Each number is 500 + 40 x the weight over the matrix's rms, rounded and kept within 0 to 999. Layers, rows and columns count from 0. Numbers have three digits each.

# layer 5 attention key, 96x96, rms 0.0927, rows 31-63, columns 0-95
479477495429499460507534528551498484541509488509491563453500481492455441456534531549590493508502461547432484431485509494493470511513495574472516528453518438490488517464544523566500502533528481541499488452567471554471525487586452488510492433495536505504532510469469494486451526516461442532
487529511466486450466474513428496512489503532493490497513511513443516531442515491496503556496494562508461507461516498502459492550512531525401513557482513542508507534423514432525515441443485515507458509496530474485526480521521457488453506538505474515466460628473531475516473539494554471513
524562446529509470482513501475580390490544508440532506406444521462415586512418485543483513521477479502459538561533581506595542490498439449524509528549473449526575455428532524504528550521452477585492475478508412575548545523434511567480547490559494410494460497520513486536471462461511412482
548527576498488516463502522469460526519494497513503468529520481537524515492536484462496583451464506534482509458475470500458480528525506545372525517482474557509506559489497481474508491453538464447483508520528536476489487489477491496446552506517518548514469535476507468513488481493531509492
478544438546586426519480503465604440510552529416484517418351506432480592430460398546470513553574500424447506567501562495519501502484469478528464582582510510534569434442563475465518450496441494509442465475490469562591574520464531561426510540538529450455520685502487446492429462480525424524
507468485403453547528460544419499504527473487524539462511508533526573522549453499451608492484467470532469501499479552556540462584493480513529507534487443521498490548433512481489471493517488502438539522533515533435457458515512492475517512480492451518500488458563486475528480505504493520486
443567446577495460503545476461586424503560504437487589429440544430454568436418450564525471507529439478517557538489527490570528452482435481558442559565477514569534485476553509458522511588422465532525481454480460513587519501478528548498537517521525393500493543531539461501482435475490394487
533445572415583523442467548482445513548442570595529487470569503525535412532522527485471545464463541508509474437523510550482475505544557538465487474452467416481516508511554487623496529423534512447452475467518544463464496449532473371504511490542502566490498451510532477461509495576458533495
588455523479425511523452511531435530521475431552547469479521476532546503508544551444530484478480510559464450495508488474496450608514507556448507468443457575515451543540517449470454488529563433441490493568514496448445438514497480471560516442475495529525486452571445524473564533522564582506
500479486484564497467512542506483482534496585540479523451505503471462482430523475582538526463476557470509533490503489509455514450549502523498517516475496466447544493516560529497532461469490487472443511468484508502523547469582475458485514532454482470500486538469538506459512509528496472489
573468532523461557462464510542447538519435455587538487456527447523514488543553546470517460489474532548487466519471488492447486568485530549449526418419506567490462530494468466557500482482573406492498477583558550483466459494513517444559471442484502507549494459526446513500546544515539584533
480458515487551501437451528534471470553444412537581483441464447547516433556495503484499483449459507573451479466504576470500409566497491564551492418465439534522456519525545413552481531512569455489508468484573501451472449447486463429596508474532583532470487422575459477481516509532551565575
510522581532452420539542486473570556415550494416495497634531547537459594495435473474473501542529442542531489477503530448571531547496461374509513579609485467508498457477478541379495474556376536468534460498454461521467511529484571607439501531604511491460488495523560454549445459446472427428
484607463529514535635468451522502499519552355497518493489374503556475597587399450512529474448528429553500447481459549480568467485455457525526478454474477510561465505450490484528448537528504485467531469503470486538515516563473534547540478465563541453465535500598484421549417490441558453533
381523508505620474536508476500526467556527468447484543397456563541415524506422512555447484506531459559519498428524576476531463511527478478597517455538501483512539478529560481513480596532515495480543495402519448460483532535572454449544520503532597437406504464548541523499455493469444494534
438542517514521441425514601500483525558447522465526464527473443399495475524451467496544492465470461478465515542425462501530514518556491504516408483441541463474541517437533457533566537483511516554437507511577555616492499441566522562492439484482551552451529470424583507510531547505438492504
528501447488520441511511455545548472532455490516553493467432519491429554516488580570524453430484563438567496515427555587465476418393489539497482450538490510455486555520572554578534499518512497465512427452527483487559529477538542456490547455472535472493515511527505489480583483463487421421
533520452551489419446555504501523539467488548547499533475562477452458544440513585487492455462501462403557508558508479524469555453464518481466509497479581475483522521514556589505489469460525570514495524550516502499515490499517478517493497584396448434533469541422522565433537491486452507452
502475492429505446463537526525457490440539529545494505484461504515437542524493516476475492442538538515515542531518543508515425536527498483493526525483510535460508485515551522533468514422622476576482524514521427495435523547535466545507452496471503505433526567486469459561507528387415452514
533560562516521490478462584482456517540517522396505484480464546510455471495501530443475501520503463482517440429500535514493523473522517456446486521497450461520517463505500480513506579492477465467489441453603583589505530488506495499514477469586481558473500428456546555570505429571501521514
446455491513526482526484444410444535485459449554564534493418443514553532539449478463530537552451508558494535461488469451519460548506471564531450522424522548546498507464470512479546524445487496388447473582420449547510481581584528506541471491490503461546544517547521498506499533473568494542
549471551540449571493484413442481577512491531467449463472531561570589449492515485479470559525439491425503496561415487542519513499517541556420470516509485506474523467477466555545532559533482500474472433450546457447535523543481493457486559450529437538466505473508510549547510508587490500450
401472571409459547446464535540512494477515562507540538455508583514491523519551456523459502526444541490536508447546477511504483592541456517496554478516470483440533524521538556475545482437513474477522377504447544475539498487590481496501467523504451440478445489500556458518496479559496512502
515405495472502524529559523502531548497495524572520533474506496541487466404522532481568574413461537485451486617460536504525472492489440526468455537517487523395505511512572565435505392547509448501539461477588458564502442460505444479519574567477509522466435537473527472545486417481485471524
498465496563522523454494564427544502541401512498482483470485513421456527450500505512544488463454452500514524524487548495491523416464541541493411501528479486536475536498598549537509506494390477476505443421574534522561517406526516446524548531524500512521485492509547538499455451515482517487
488506528498451488462527543461522465492474594490498508499495499527496484438548553472501546530475551431520528388508486484485521464497506505455568567477466489465570474553491526480505466455500537476438407501548528556561551493550496523485502517535423559469437512391507501507577458479532459469
477517511573502473401505491565583446508522515473468472429406498461467364463515470604460495393456498466542583546454501484494512369541470577460450505462550522465534460547542479511516475453530628581523474421549508535580565505528495511503550525489527566440452525471503492414554437488560466494
492461515437485615536510513602480397540468494489519539477452534474540464502496418583526474473392586449472516487427517536519510423528513552507513436451527444479534478496510525520516497471465520510486476442513586552531503435531503461525438535480452430438464524541516467493456521561555469526
461543556447507544583522542587484495507530458543536450509533463585459497528479482540548524480549527539522455479490452528541504510566466454493502482498447425455502439451500464506519465533460492472542540510518516512409517529457567491493462461527548461467434490525488482474395522433521497547
577495464529482464512458478524521510497474439509518468497433499485580582469532533482452501510458384543514477525546572473493406546475551497511568552530462477483508566504564496501401533419494565429482494473472579445511501511573531572543486449511537533493520530488402510471506467410483503434
527483448565497498555501463444490537480494506508535568410518483481506415510474421516527510494433425514515507534515479503481457575466487506482455493435542529542505506529454530473485538426473519504523528616525482578516544479503536479501510509533576517553528455498477446525477504525496527571
484555492466493468541527559568522463467546455436488470527499509444455540497472521502547458505508449538487506568505475484486512512500548462442530437479477536524436462563513497512570485499448560539522534552464502475509477550518563465537484514470512418520490530495505534539416479448474493535
575488525571490517470517529502567512477464462498474414531460452457486521416551582537542507440548489522499462507495493500504556419489464533492482573534448595481473524462569471440417480527503460498568447463503475475518424543478504537480543464502521518533514540555524504490456533380509492425
# layer 5 attention value, 96x96, rms 0.0857, rows 0-39, columns 0-95
352540566611565559416476451661536491580450452378529526537510508558453405550495510519387380490452443564577493520516474623512560525439552505501388496436526540497455532538404454540503547405521561609671506506486498502452514473544532499530542458408513538348626467564380369486455653555424378517
577504458487499490525518457478502488521504516420508489492465504570489500481411492528541523513450542474496577544498489511492510453585537481474524470493518499496525537464517471479523559419544452511586513479497506506462526552537541500496424480522544473540524484475462469460523503458465466517
455478577438402487476516559401470386492586480445462526524443553546558456462474431547639572503457493466537502491507484535519458587424557416484571511510535550494445473547513522511613485441491538482518479544561518467523450535514542493483391447450409468537472534509554494469488516530508468500
533549439466605461585483463458605591471505599460477529484347449450472567593491472521417509464461453501515477518441539460540539486367578432535499524486586543569495564470529451494472435507508624476562468568473531518481483527497528543508612539493519419382551486510451488536446520429509442516
525565444566459590516516474498543534500501562536490516466571506399399542483407497525575585485521516505513426583480538452524485495513473502515528471494508536509493497399594484544475475580496414415526507517494497487511425478505394529503490498622628463490465410492565472466583357482466521513
543529438563553487433491516512385558469490422492489472463620479540559452428500552512578559507575471524509545477523532448521496526593428510535434534487572503434560563342483509466477513554500493501453485470580433461534568538517525495501527456518515584571435510485474402492506445514503417467
568577499453489507583525496442395558502517583501402566445535526558469508508439491493415526488555552522479560517532491537505474409545546526473587528484407467480458491534492479529327503440522507443495485453481505470504582448467454495530458475523438491502497491509516461565509425492502533520
584499475485619493388454522512460546497469564524482531416553454452637506444531547511540491511594493483470436450541526483456454548390495524557491466486579521448543539465606516581458435667530548489346495452549478451555543523540428479509510509594580446584422554465482367520493412543541524495
661514403501337396508429508405500544470527630493465462463512497405481552461404483493536464500462471508492554558412450507481510557447606535490528499518599400454536496470595529531466438507499528513555535530535467431496632508520468537525565539645511459539359538531502466577498417473481495507
545543414473489612511460516361513542438488502526460514547427493445420505503513551520527575511534437490540469556396553478553492416454514476469526521524480458452591527446567485557444552526526523475474505498500513463454587476479458511497515587619514531512394548453478457561443356444590526525
477575525571624452579523489567494431526434489487499586549442555539423475451498539521465512471475526588398541441600499551489507338580536489415540430481509421582475548523422474456478538536517474500536506544484504512536536557547509474493491582507427449370583480515428538481466613478496513480
477478561395469490609486469424447517518528609423511437500502499610453528507492492434530416492442454511480551505505479506484548422474495504522425496488547562522449430501515553472525495434504581552539439568507390466439555587515533485522540514460442527393553545525458452566461610569527482555
474537365498468533528480506457470624484502511447567489463601524464497524515517533460516502492433494497471536536565606469547515502660390498562458504480504493417600521424556490510567541497474465610460600507495495466558602524423414482510523482702489579528472469459502401448479486444504450492
433538593512490493560504507560508478508490438491483582557398500547482445426490506571385531491512520542545478454488492541518551445463538508406546443512516494545416530585438461421478570412536539419598540515504534447605553443529505469485509482506452505471564489484453466513450551538491552456
394485510515448413522528494500484581502502542575488514464562471504486539570490506468503573498540531449490479549494437436500470481523456476539398517526499526469448542468593546466553435428520481569433503499499476489486385520473514506487476484591512530584528494473528567533518452541453519509
479557519465561567579453483607510409505467439454569469532405479514462556403603567612517438488296486515494543573464493462430449368389550501451509421507609536466520622518547450533561540430530531551594551549588525446552442572497494489499445492470594511490481500504433405442505482424534459544
366465463423447475574467492512495502500564557413545547480486498525414587512471406518521477489381511452472628545488430587474536448495527480384510444519523593531387500554449522482520536350510489572540553620503509488552542617417533479497456527474535478451485548528470548542503494451503521533
513457432521493371479476475475544489535459485625520461478460468478551463480598539414577494511546490423468510526494498504531567450618489552632577522502438529531559459464538417568526479426496515530464433505455537526435558530408464492507449509473451540606470527471518458586468490411518486489
469439548479574537555519510484493403516514474511580550552476569585420477520623478399451529506393456436461524435462471539519462477535537498391530510547427559469486468573374461497483505384490469490542486555488561549545474562472515492483496508449487544485464526484481512469506450469541551524
502472428506532496501430515486406555496491471481512614462580497484498496530522498533430517542491471522374490500494496447520541642534503524492576517477519463481439542557507496430499487567475491521455530522522447471506447545433493554498437583606452426401491536456552541541498544509503460493
451551545503473470395527496465528549492471508475505502502515470531521491586461525558549541452600499495517448465555561509530570587491488452494528473448521479522447564491536509406512518559492540519491517534506481513481497462561501489485515521406453476494561508507491564475525514519511491456
609484477510491509550444501582488520438530497511542504502533507456588616486515439489435432530355462523389539516473629444487513538490424504413491480524571498442544466511561549506469537514443452494425539599503425507549475477430496535500439510480591505527452493535529604518576380401495483477
490515543484496468421490487524651410478476468512570654543371492512560400472615529471408658506542421421491445579475539510542561549351514510620564505515512561489404437602465454437435558439511540474585490543513540478509396560449500524475512571471464406492510518453489493535433517505479546491
463570564432546460563545506440620544460496524433501459514479497487505469629577464463430577501568511471459552497473567465510514525489416514539531520467512531468462382510495502508501496535467494458536442561474440481467529441470471543506510507499466516432565480525431536557477503606477520518
582563576468427572634459510477472470487511547486495470481432506487418469414429483465582465461470484585543571535423438572553535453473536519425535515485510437493413471518524496438486527515455550529606517425494497444470514541524488468520513551496478481394481530526512467528447514422560505540
611461490473473513468499492551463542500484551541615559433588496538529607440549524468447428513461447500471459493483485467468493566444519499494522494508554498489543555501469490530497516498491517499378494508552505531558516599468433475496495464421538422532433526491532454475581404409507579496
462488618486440515453483562520602326503460548562447441548425489513479477556491526463574468523565448477558483472483508530475486420396503478479454524533394523486452485534593478498560545436454563569484546491450588502433328440571514507513517504489497483517591574455474462500468465506572406588
446516575463572553669553483448488515501513478500420512501428469521368477545514486511449595489498558454554498487474475509565519455528481456413497499494405494575453546496502452452555429471521452478477543515440540511487439525465547518485462507426438502446573521477534547510479520499569550515
390509518430506410548511439442509584533529592480528495484518475544451544534507467501442489509423483458476478482516455447495563519571519491538509480488585556502467455519461545515489462403538488462483547589508491503484525588477470516505423491504550544482543510489457451529493531588479519494
445646545619410521489461469478524591455481570486453422505573516462389527602430533503370349507468464611548483531560511487542498408604518499568463522500524469410468473476507571497436519495475457502609489470442452499490638411488417517516630488527531560476453462570478458534524487544448451506
547515395605517594360445523473539566473434516533465437509649450415428505521520565439424467514482450480463489523500589484551485535509549473542451529543443374441540542455540504585520512462498464521440461505490517486552574392468522526498599558516505529520403520442513425504522472537547450539
451477475528528481573513498572445487489532481566418523502455472580566514509596527478503598536545527433546462462535497453513478514510508492508494462539359500578508450490450529457512501451495498565366465563439516518450490459431566503469413514466481523598442520473569569524470486507500492499
481506467463467544485477471518548572495452514523524489568528464579600503436493497499588443482515514420475465545487487473548525529486473462485512462478406456487534497530544510497521472515530510526496494524496554516522459541468548513500369541475443515548541500386518444517510550548494481487
470552469512457481501534492519543510501494494518472502488633516532501512516486499474521483475510507517539457489465527441507510504456489507497518483482412453482506501571441548528436426520484520480526535565503529482481493456513537524492422557518477473480558501441500456485526492553552496493
487521503505518462546458442490496529486458516449488472518502526539524502452512526501407493457538514555509523549475500542499488527521483495497531511492581463507476531481462506470521544373491481519463507482479491519470540506525464514486478496477494526441485522535534527461482532502511507579
446587473519500620491534448472497516470465444538509555484522509527489535476482498475541460476556484454506531489511456523521547518462488497542462499486484502536476474408493453534495547445486442474501500532502447537553505572451451503494561511527531461447474500482490505484518531522501519528
537457533459580564482493524465409479500526556510506468463538448435484452574504473442532542463529528468492526495448419487480516516548543514502486500504558471478537449505512542523489469528534497498554480502444472527479453429559485479509502469495526539535531516535546531487484480432529524552
524502508543543480494520500418479453468498513474517440502557522491522481458506514582483581451495496482493599519487450471480515445500520482533453464520499476439501508529582506488457629495507485503454478434471481518519538558491495515505472539570529517475475492472513503527500470493480549481
510464532430537495501512477452552461526548571478548482503488555452425515560467504467436521437519511477470504446490460498486490546543490507483446544500531532545531441488509512503466559454514573449533449459527489522452476543503520528517495485478443521433546467508524520519531385499489521535
522583471450501567528520533493520463420507442461474543474500450451522492502499479501519458545541480493512488585523497448495609483455490487548515481492486520487485459486504545530511478438517489396495477468509497455488521465524493546545530503548495449519473533476511528515563484524519474524
# layer 5 attention output (transposed), 96x96, rms 0.0865, rows 0-39, columns 0-95
563451458444529535582531474514557489530474441487534527495466539420499495516564503465483456478559538500527488503514508469423521437540381561494537573434499595428498533579478518542479477530524524403568555463518436530424480479463472490504519536558563519393432519551472525518390503490471498553
523457466531577499531474551464526469500504533503564460465472521464526539433467549465568473447502476500534514493474609454453558452449415496530503533632493478442569539422507434507536501491465407521501540479466499513470538515547470495447502510538546442568472475551430525459512510549446548424
549543561436405438495511575441540494476523418484426550522486542462496522481557408553524537438541460555524513513504447405574544428479543460485476550516487423439563531584536530471559462489485520536430490515547522455444521504481576504500562440432476510478494533489463469503522594479580408532
512457426435525496495523485488589509463501508530526552474571460478415525515436502485507588521489462485460511488536448521613523546586578546426516563558502512491568574478480428539516489501486527517478543512346489462495497471406479504430526455457497545481521435519556507497533526493427471441
572539585501489500507517472510444434464481461613571487501487475519540526538394501426476461544443446523520530534523584472486452462618509496496502484501516501533467457510546495593453475534404438533457491467422505505533481467583478456491501496429512426549517499491577512495642547500520506443
541475432545420445491513491482467509509475497492482501519442492564486472490528463531547525492545545555484516466434379517496476501509508467503547538483533460481500538417552584505534487611471472467564449533424516513518473521589509499654437456548411481526497442510553540564546463542532426522
557480528456558467531553511496479535450547512482426508482434488500450491479491534558491496515528463561447468520577477565539545379428496499384560450481514594436469473489445582640489557505501500513537545491440520564524532525494517508546464455462496488470554434427527413466491446518563613473
481425499538502467521479563510538522536478501518512495482487547512532488593562488537558537515429511498534550495476505516338532529500599503439465480480511491548523467452474542561503548524496455495460494423413422493555514473495535524505558448476460457455550486451550477517541467503508468467
468407466404471577565473552464499487451560492513550482452514537552506477466453523487469510506429421417473493517520508515526595540452558492562552452512470592603337458507520422540495497521575506522560429450449531548490523512572534475421486457555458492511508503495474523510512532514531446533
487446501469462532463434499505542539375509464509483446541474461505516504494532569509465514517578418421608498538496530478568515509514566491577489449504475558533508490446509444461504534493473439483536555532516486520511567520535438506435494469523439500456549561524461452524506434490614503413
512494525499519536480454499538551586524469448514482477515490439460412498473535537443545533504472533569524504573564553496466530518468530558517504429583492387482515523499574431478468428615493523465506448458474542449515460554477505563652536528453572532433497452484428455411441504511521479432
512472435455393459451534399483485521528567531493584492531510503464534540479574534516537459523408568479508474530558493536513472571514516493480540490465495464408557492447481486525480487534507524579487526505506480521492519482461441552524534529514479454465483488482461467519478503436552476538
525514506416551480493448508498489454339504501541526544480457463536541483498536564564507501450464488476469472549433574396477520521507474598550477506422495587600522436435495533494520494446503521578489543585486456486514455485445487501512497554576561515521522456438611554470539457505468456471
479488609469590477470488535482533530549524465551575462557457471504397492497495490544470475510480467528507512559406505494460472534477434469534560495534563441453458513546496401495478521458531589483506459458496486457523505486458487561461524512512476536571509470564456528556475479428490585429
486486537550493486476500518511509483451472508512419510439533593562520515473485502490534520502449556477521427489499498466526562500457477452476589530363439540508468443457483566460511531568440503439502573553464549470586449502539446469491509525414517516537464583565428555538483517504517499475
476523514501502534504498540536540459542495436532538512461484459476515520443483504524476489506477402517443493450508529462285500518538497508486521531563555477473493489522514461463519503527469501539507514564517504461540514578439491525475483503489465510541521528554474505491445525471549510553
512557505470526521444436523510560542490500493479526519435544497502505576513460444471503517461503499476468485546499519486459544485483394489485508554525501579476532504520503526481524512501466501502437478457526441510488529490497466429484434429529487580521558572498432547544425451472530581549
529529403498555465479478454498497458517492555556441457503543449553512463574477559581505508479436467433436513522460622525507538409535521522495567458477439456520519535490508429550465445347469498502598488446461527517486535569439517556519439555562537476508486509511494525550507498559488466564
513528495580439529473514446505568475504554609516446418573501430551441444454492436502489502537428498599501535518569471516507552518470446508512527498545525429495518494481495547484509437458550530536443485478513436496432522496484494488507482527453528498472433582560604516457448537459539508480
499496438558522532589538496514413462532451413474534495475538575492427495494498462526436537481397490489526508557505453532581497504554546518469505518425491488454492639496551526487501472500390434504487550539549454465519549528509572505508493493494522506465545497418597533546430549486486459488
425523515495569431551574566515470463472491511502406504440510448448556483600497500530532579450494502408621519512576413443591473486540393479477503482531562491485428518507542507439558484564557552538434580495475456529501530467526473527462498380484482501485539516479389482484446521549559524480
479482546533456514499442553494519483510543483506502517513468436532536510510457467471551522519491442478490529509483556513565465492518473510511434436540478554439467412531554534486482493531463480528529474479438513476563482511460455467339528530590485540535530523500527553461466470524496536493
451556466444512522458488536466543476472438506513564450528512547415508442485458529519522518532470460492436528554494549505585523559540525566488523484475513582396557509512522480537530540551524540501443469374533548518472504552446467449420505533438522444584546513491462520493447489470492553492
468539522507518513456503536410538576509441518524540523530444492525453491546518502468489437546535547446483502493536618464602543469523467444513528504494542581539478516460498499550497572526513471513463505561496505452482489508454484431430495493478474499448438568450463434469414469558471570512
505478447463499511493426477527489440509507570543531529505560493462477536553473550524505460519491463512514535525492423536480472374518655532576533573475495419418512516508508521476512548541533480565457483469595469416418490499527500566514436475512499531485437413511554512520482515473512397514
489541475532465532580541534464454480523515493541392535493549487504480504484559415450496526521553485542491431553495430435462465506505495555444519568559469500559491488484481479504500483542493389530539541503475519515561514455524459571438454532429547450516545567425464556536523410457498498529
444506513461466553463485470535561446532516545536545572532534522524490502550569511435493481481490436471499492517571467537456476422435468482555512566475535503478483536486510509534509515506347519582462567488478543565463464505458511419484511442520509536529552514525389413504477578503505448502
399570548466589514476422532526565492480502476523410476439478511470488552490524532506488467468540499541498376541496485538587520488534457519454491517555476442440473596548437602513500536511492499424506564512501407555485508452505553492402447456541540390492512574492504431568526531479545457565
425594541507530497491480405447558502470529517453548452495501462449489505554500480509552511510451447449487522447501594449520550564549502530591467448497593477471478524452457444540463452439547478502532473453533513498522516572458506503426518481486544551562435517513466497507555466527484549500
575580465515465421613463465507454510467485469488500452445471534496507500473574554479479488580496450479580525479464516457598517492508522513555514584514518579542421387515485530514466533527433499485598453533462487488517484549466384493524454489507569539467511464537490411565499433512439528513
520520585547572487534535539513555419353480469470533500438528466525605447463559530514516533527579542511472440543530445556552539475433390546478506589506474473554462486534431454515473464528496413553563506509452450452620528404563503520491513435550452465417514543423494378527505491467489504602
540513436548557534487480507570448558482451469492496485463507621505541517482483493475510512447478537520437515456502475445625482494497567402500513413545528492501479519453502536419435531481467516530442559431458459477504501544418508539575458532509480509451476513542497526522571497495552447626
474571509523446496511576564484488543446494450490481465516488516461481479555446515479541462485418488468556506469549515453598463475485492564475462521528555497502447539499451492429516484410503567555496509464476480486562515525518496536530534537563549528502480486569489499505461479491489443512
497475549535523640482495436493505534476514474524484463464478441503449483478497557576518516530483501528495597497544493568520475450537460434550440520475538488557442509470549543503565454435481450451476502467525456513550524518510457449497522483509448478536418441481478504549508574516498492514
486462542596538508529511483487502476477548481507508488515491448500557518549476518497499454543465501463508513546539485452528519470459479557489445594475466532473535447491496418534497506575543495552454502517551463497521488502495485454511541510523539465509480419507505520497461450442466472448
478436517517440450515499423509499510506550544525489454581550514500484498529506500452479542462500513519394491529500552488565470524551494506487449534431542505483443515481501537474527509536558534488481442501513539463436504520544483460505473420526502514506553524457448526518462527471515506512
461519519496471478469426492508491512533469559499456500422542525482501462482479511521474485458476526517555562507492579478436524525509489509534515525481413521513536553541452481547552543488573501490416473423511524536519559501506498528491542465507544453435491488468487517519498533508549464441
523518509516496507506544489546484536426515498512498461477486456490473481516512503468507502519474471436433444511475556564464511513479503537469503522535550564480529503437455561485561476541457462469499486491492518456501534520507506474641532518491449505461561462534520465464454504483555494539
543559471559464489450505485439445574430503484548476549520564421510568517445540490507469491544514611493529516514484524490452470512495503553502522507525529514507470554525462453533567414508440485488473523477478484473475534435453469528502502496484520459514489556471517425490527564510419456528
523447501523472471451523519487502534447510533508598551497546564489459513475527527536463496482426537503562531405484495489455491513519488454478497478457470565486560554432538452476523546557458472466520470532483466518546489548481498422372499497492534507491556508561567465435453498516486521479
# layer 5 attention query, 96x96, rms 0.0943, rows 32-63, columns 0-95
487421457471481456526530523547511557510467486461436578583569560497507528572474500386445545492576439520475521456477458452500474554460471484483495476478538488518484499591424502512510588569501504491550535528475509484440423581492517534552510524499431478555526409562452520607527496469459546516
447532497617620439463492439471551458561583556437489467413522580424408565433429425522505533521499490474360459551461545503504520526531486457497470546574464467582589456435600548489527456482447495567478471496464520568517565551401475535463564483547456445416477637487562468542500492477539401486
583528466442442516531485483457463489489460425465473558568526408477533518546523525387491529468486524545447489418537486467464521581454511585477473481445472505485473587562452466501492522485551431420524501558519526495441447462547527486511466497561534547626550552487505532460501452517501568502
485506486557492499506603472442588521515525503384440580484521568458397558499404407497446565549590420475464507562462532430506511498414451486516452519523474505563532506526469620504452549553445564540472497491519467560508431606471526562484611566591440395455555517491505472580512480502488470503
544508506441474467582504524437470553492425429478481558531473518551521469527519526433599518373553524554497500457468419520523510450483497508531482506423475472483517508550523467505478490560523499506596528469538519492532436459528509454573506458539533478541459415527525499514510515503443527512
488557406472490473549517451479544473537530425420469575516506577488461577512406412504469514491477429542392558472450535437552554560472438505504469562514456506541498532505516517440523527561481549498533470477487465513491491531500520535459492524589402460489572575508543433541465502486490457540
455495519625487539401496527491504536579518580522513516432504500430489464407543461563566524546505523472492421509502498539448445504535528587500526461491490478509538456496491478555502454496533486568515473509493500484491561534545480443478506466454517490474519493501502483493448515527521453489
580535523445514466519459562535437467510398480575558446494438458520530429459592573426520562401526565571563482503526405454518505529527576526440488427435539550439418482536585421464447377557542485456520564512548451453499505478495419435528419463519570550533423431560526536480549477488511530522
464464477578444521505491470446550519534575513462476520472504513461468581412420402598563473499493492510435520552471535502444523499505450520502511506481496534530541549533493553465510547500474466532496537467516487528501536450556542498506552532458437429478527579471505495481488542505544466498
542490499515513514441525549495438485523484521560531484466463458469471362494604583468512544483479559471566477490531441465456555561528616517471508459423564541452448529524542461557497425473552493503447467573544482455449505534581470467488483485461535537511463498485481530453536450518508547487
534520501429623483463511546512398482621433479559573532457491473470466374471583623427534528417527593494560403439519451505474467491530590573500434442469492488445449467479599455572468364527595512522509476502545476418490529519523407387534453461457614551491475441527492500481510485551493519503
567520530501537503575512468548527489418529501483522488557529483548540531520470459456472504518489440510485539471511554449595509553493479461512485551532504439512523443424482535450460516523465539456487488479459486538441500510481507555484509511528439492485540461527535469535498512485438469441
454546438528514492505488528417496502564516511468482554453459520437380476500482497505523500494521489496485511527409484519474449467456485523543405459500433510506529560527548488495477503512510493556549493522559553469522491568522480476510544519575518495464497507572521477518539503474519493553
457536443437591436600536502479488434611501411407424614483485599514419534507453478514510503511509439515461495414432543476524479476470462479581515494578461438539546417518548537467505558509521520540548495428474509526532518568449475504486509493534518448414557540567475453563421480481509441547
500583579472469492394484507485456585528568434512459504463551495526520490569472447482515460458511531480424455517537488492509510472549464491526496524487495478508537488470464503560577453501504478549440482525557482571468491503538483554500498486440613446499474523437523478529419567485474491488
499506486506527502487477484528497441492455518415475510501392526460422473458477567484532501523403522493509479565496479538477520559451525530510417480544509497508581568571508522453498474469484562421546535515550530473535557532592528478513536495484526469527563491449516491521524526453463490458
506473526487452495453478462521545481468552515532545477509468456483505475487501510498505520474479490495523499486520485498485537556523487491496613467529586520520463523583496498511504532466437526425516548464542527487471452473501512549470530508494474446568537500466452483500533493483508578480
511447500457430472528493497495498497478474538491556535481569490509465497422487528525533478521498529475448493550430526538521435465490523504521570530526453552449488496565578497500407527474511493507488544597530488519459488505460525515502463478479499511480550529492445498496479595415505459531
480551465485534509502508492524463509513559426515553432440434502482482550536504528464483465544528494540501493405522533554502541497471503545503488497525444458507502462515455462527510491479503486419479408540553516470469502566464464483476546480537507522488493506495577533515491442548504521492
474473487451508448522501521449523552544495476496454576495468510445513503517492470456521492519562495478526489447457467439472451455539484508513550530449520564506500546510523481467459494522522496538433587487510497551549480502613488524549458494489477445507472509507529472523516527447537434515
502510523491500471474496469478500476485503521490480509503495522512525527511556457431423554548480484463538514520501523503513548499495522540485540526513497519536451486458480538432513448531466481414502441557463464443575586478575505483493505489532507533533464487495522489446496472536532501451
495451532412507480582514552514491534502450559504535514448515556569534477522521502520519524517453481480509485427436512474517508524507466521469498496449471524470505514560521514524520572462475465486477485512488540522508430473522523463474543462492506459479535508469569448555499519601479476480
555489407461485499487503466522457540461527518583579567423475501459480482415506488449504519466581566475501479611470495508528520487492432573499431519516473518464476537454569498437433435515470488466530511486495424529469491441566517501519555504529514518548497515573520412499506498439489509500
511560515507491551498532464495511494530498476481476523461388528479536524463520503505471490471481490475512505514532507514504543481492502540485484526510497412528528506469513521526527490487486520483482464479558480480522513504502512474519541464576506462505476473490510475517495491484478538459
552512499470520499534521470583440463443532494525580454498488509529490560493503539484495491524504496525488494399544526515521559484441506548432574473472514530499490478510502510484469466447482465398482477539558485489481451509506505504482503492523464494521481531471554515502544506474492477490
591558534472472510523467474489481402541600469498537463524492536461478559560493470531445454415497480488439456507472542555495511478483458550423532431470540528510491453495496495482496467484492513518582471534526494532517513500515508479462469477566514541576531529563496466431559456462550472465
498433478376494490504493539465453456511543540527477540503545596474465503555469521554505536474519509456521509525494522565492450517512513522524502486449503446511534537504540564512497509447417519431510483490535527496530490442555509450481557503506466478500440518519532464497508546561492507451
494552524476542607509504586534449477524542479540538507474524478517445476482481489447545473512497494463480441544503456494521475465566457480511405466489443437489490511482526458510498533452554483580535488515490504537415523488437534536497522480507471528434460528588481525493456527470503497531
524493575538603469504531526458553547506493488393494469514429470522536493406525553538481517561490439607474543559422509429497417500431507453482510544529504501444476478469564452505424467517501498491471535488585571538462489587483491493540518478504536448472479512497482505504531510483504501504
488503494529481472509501517556478550524481489475488532475529504434542489543537425565522437501535505474552559516448484475463478478491480481504489505475534538521509530471482479520499491456566459527447511456440475559551462516505480515485568507469495484493498531573516469523526494535495468500
487553456472470557504555530550527448509554482466484430498461530475547524497496482511452465508496475476570528506513492526477504506506519469546563468463465528453462451560533425525462592493480543458511489518469530497474481534398526525525475521514452506482495531550467538497473505492501519493
571583552608458577506536489442588430450476456484543451479448467528462503454498550473517499454476445528459460586540461489521507427508482522479408504524475475492528551494539496416498422562512554502501494569537502468484509516527542502541488471552513518525497495480470527513524470396513512519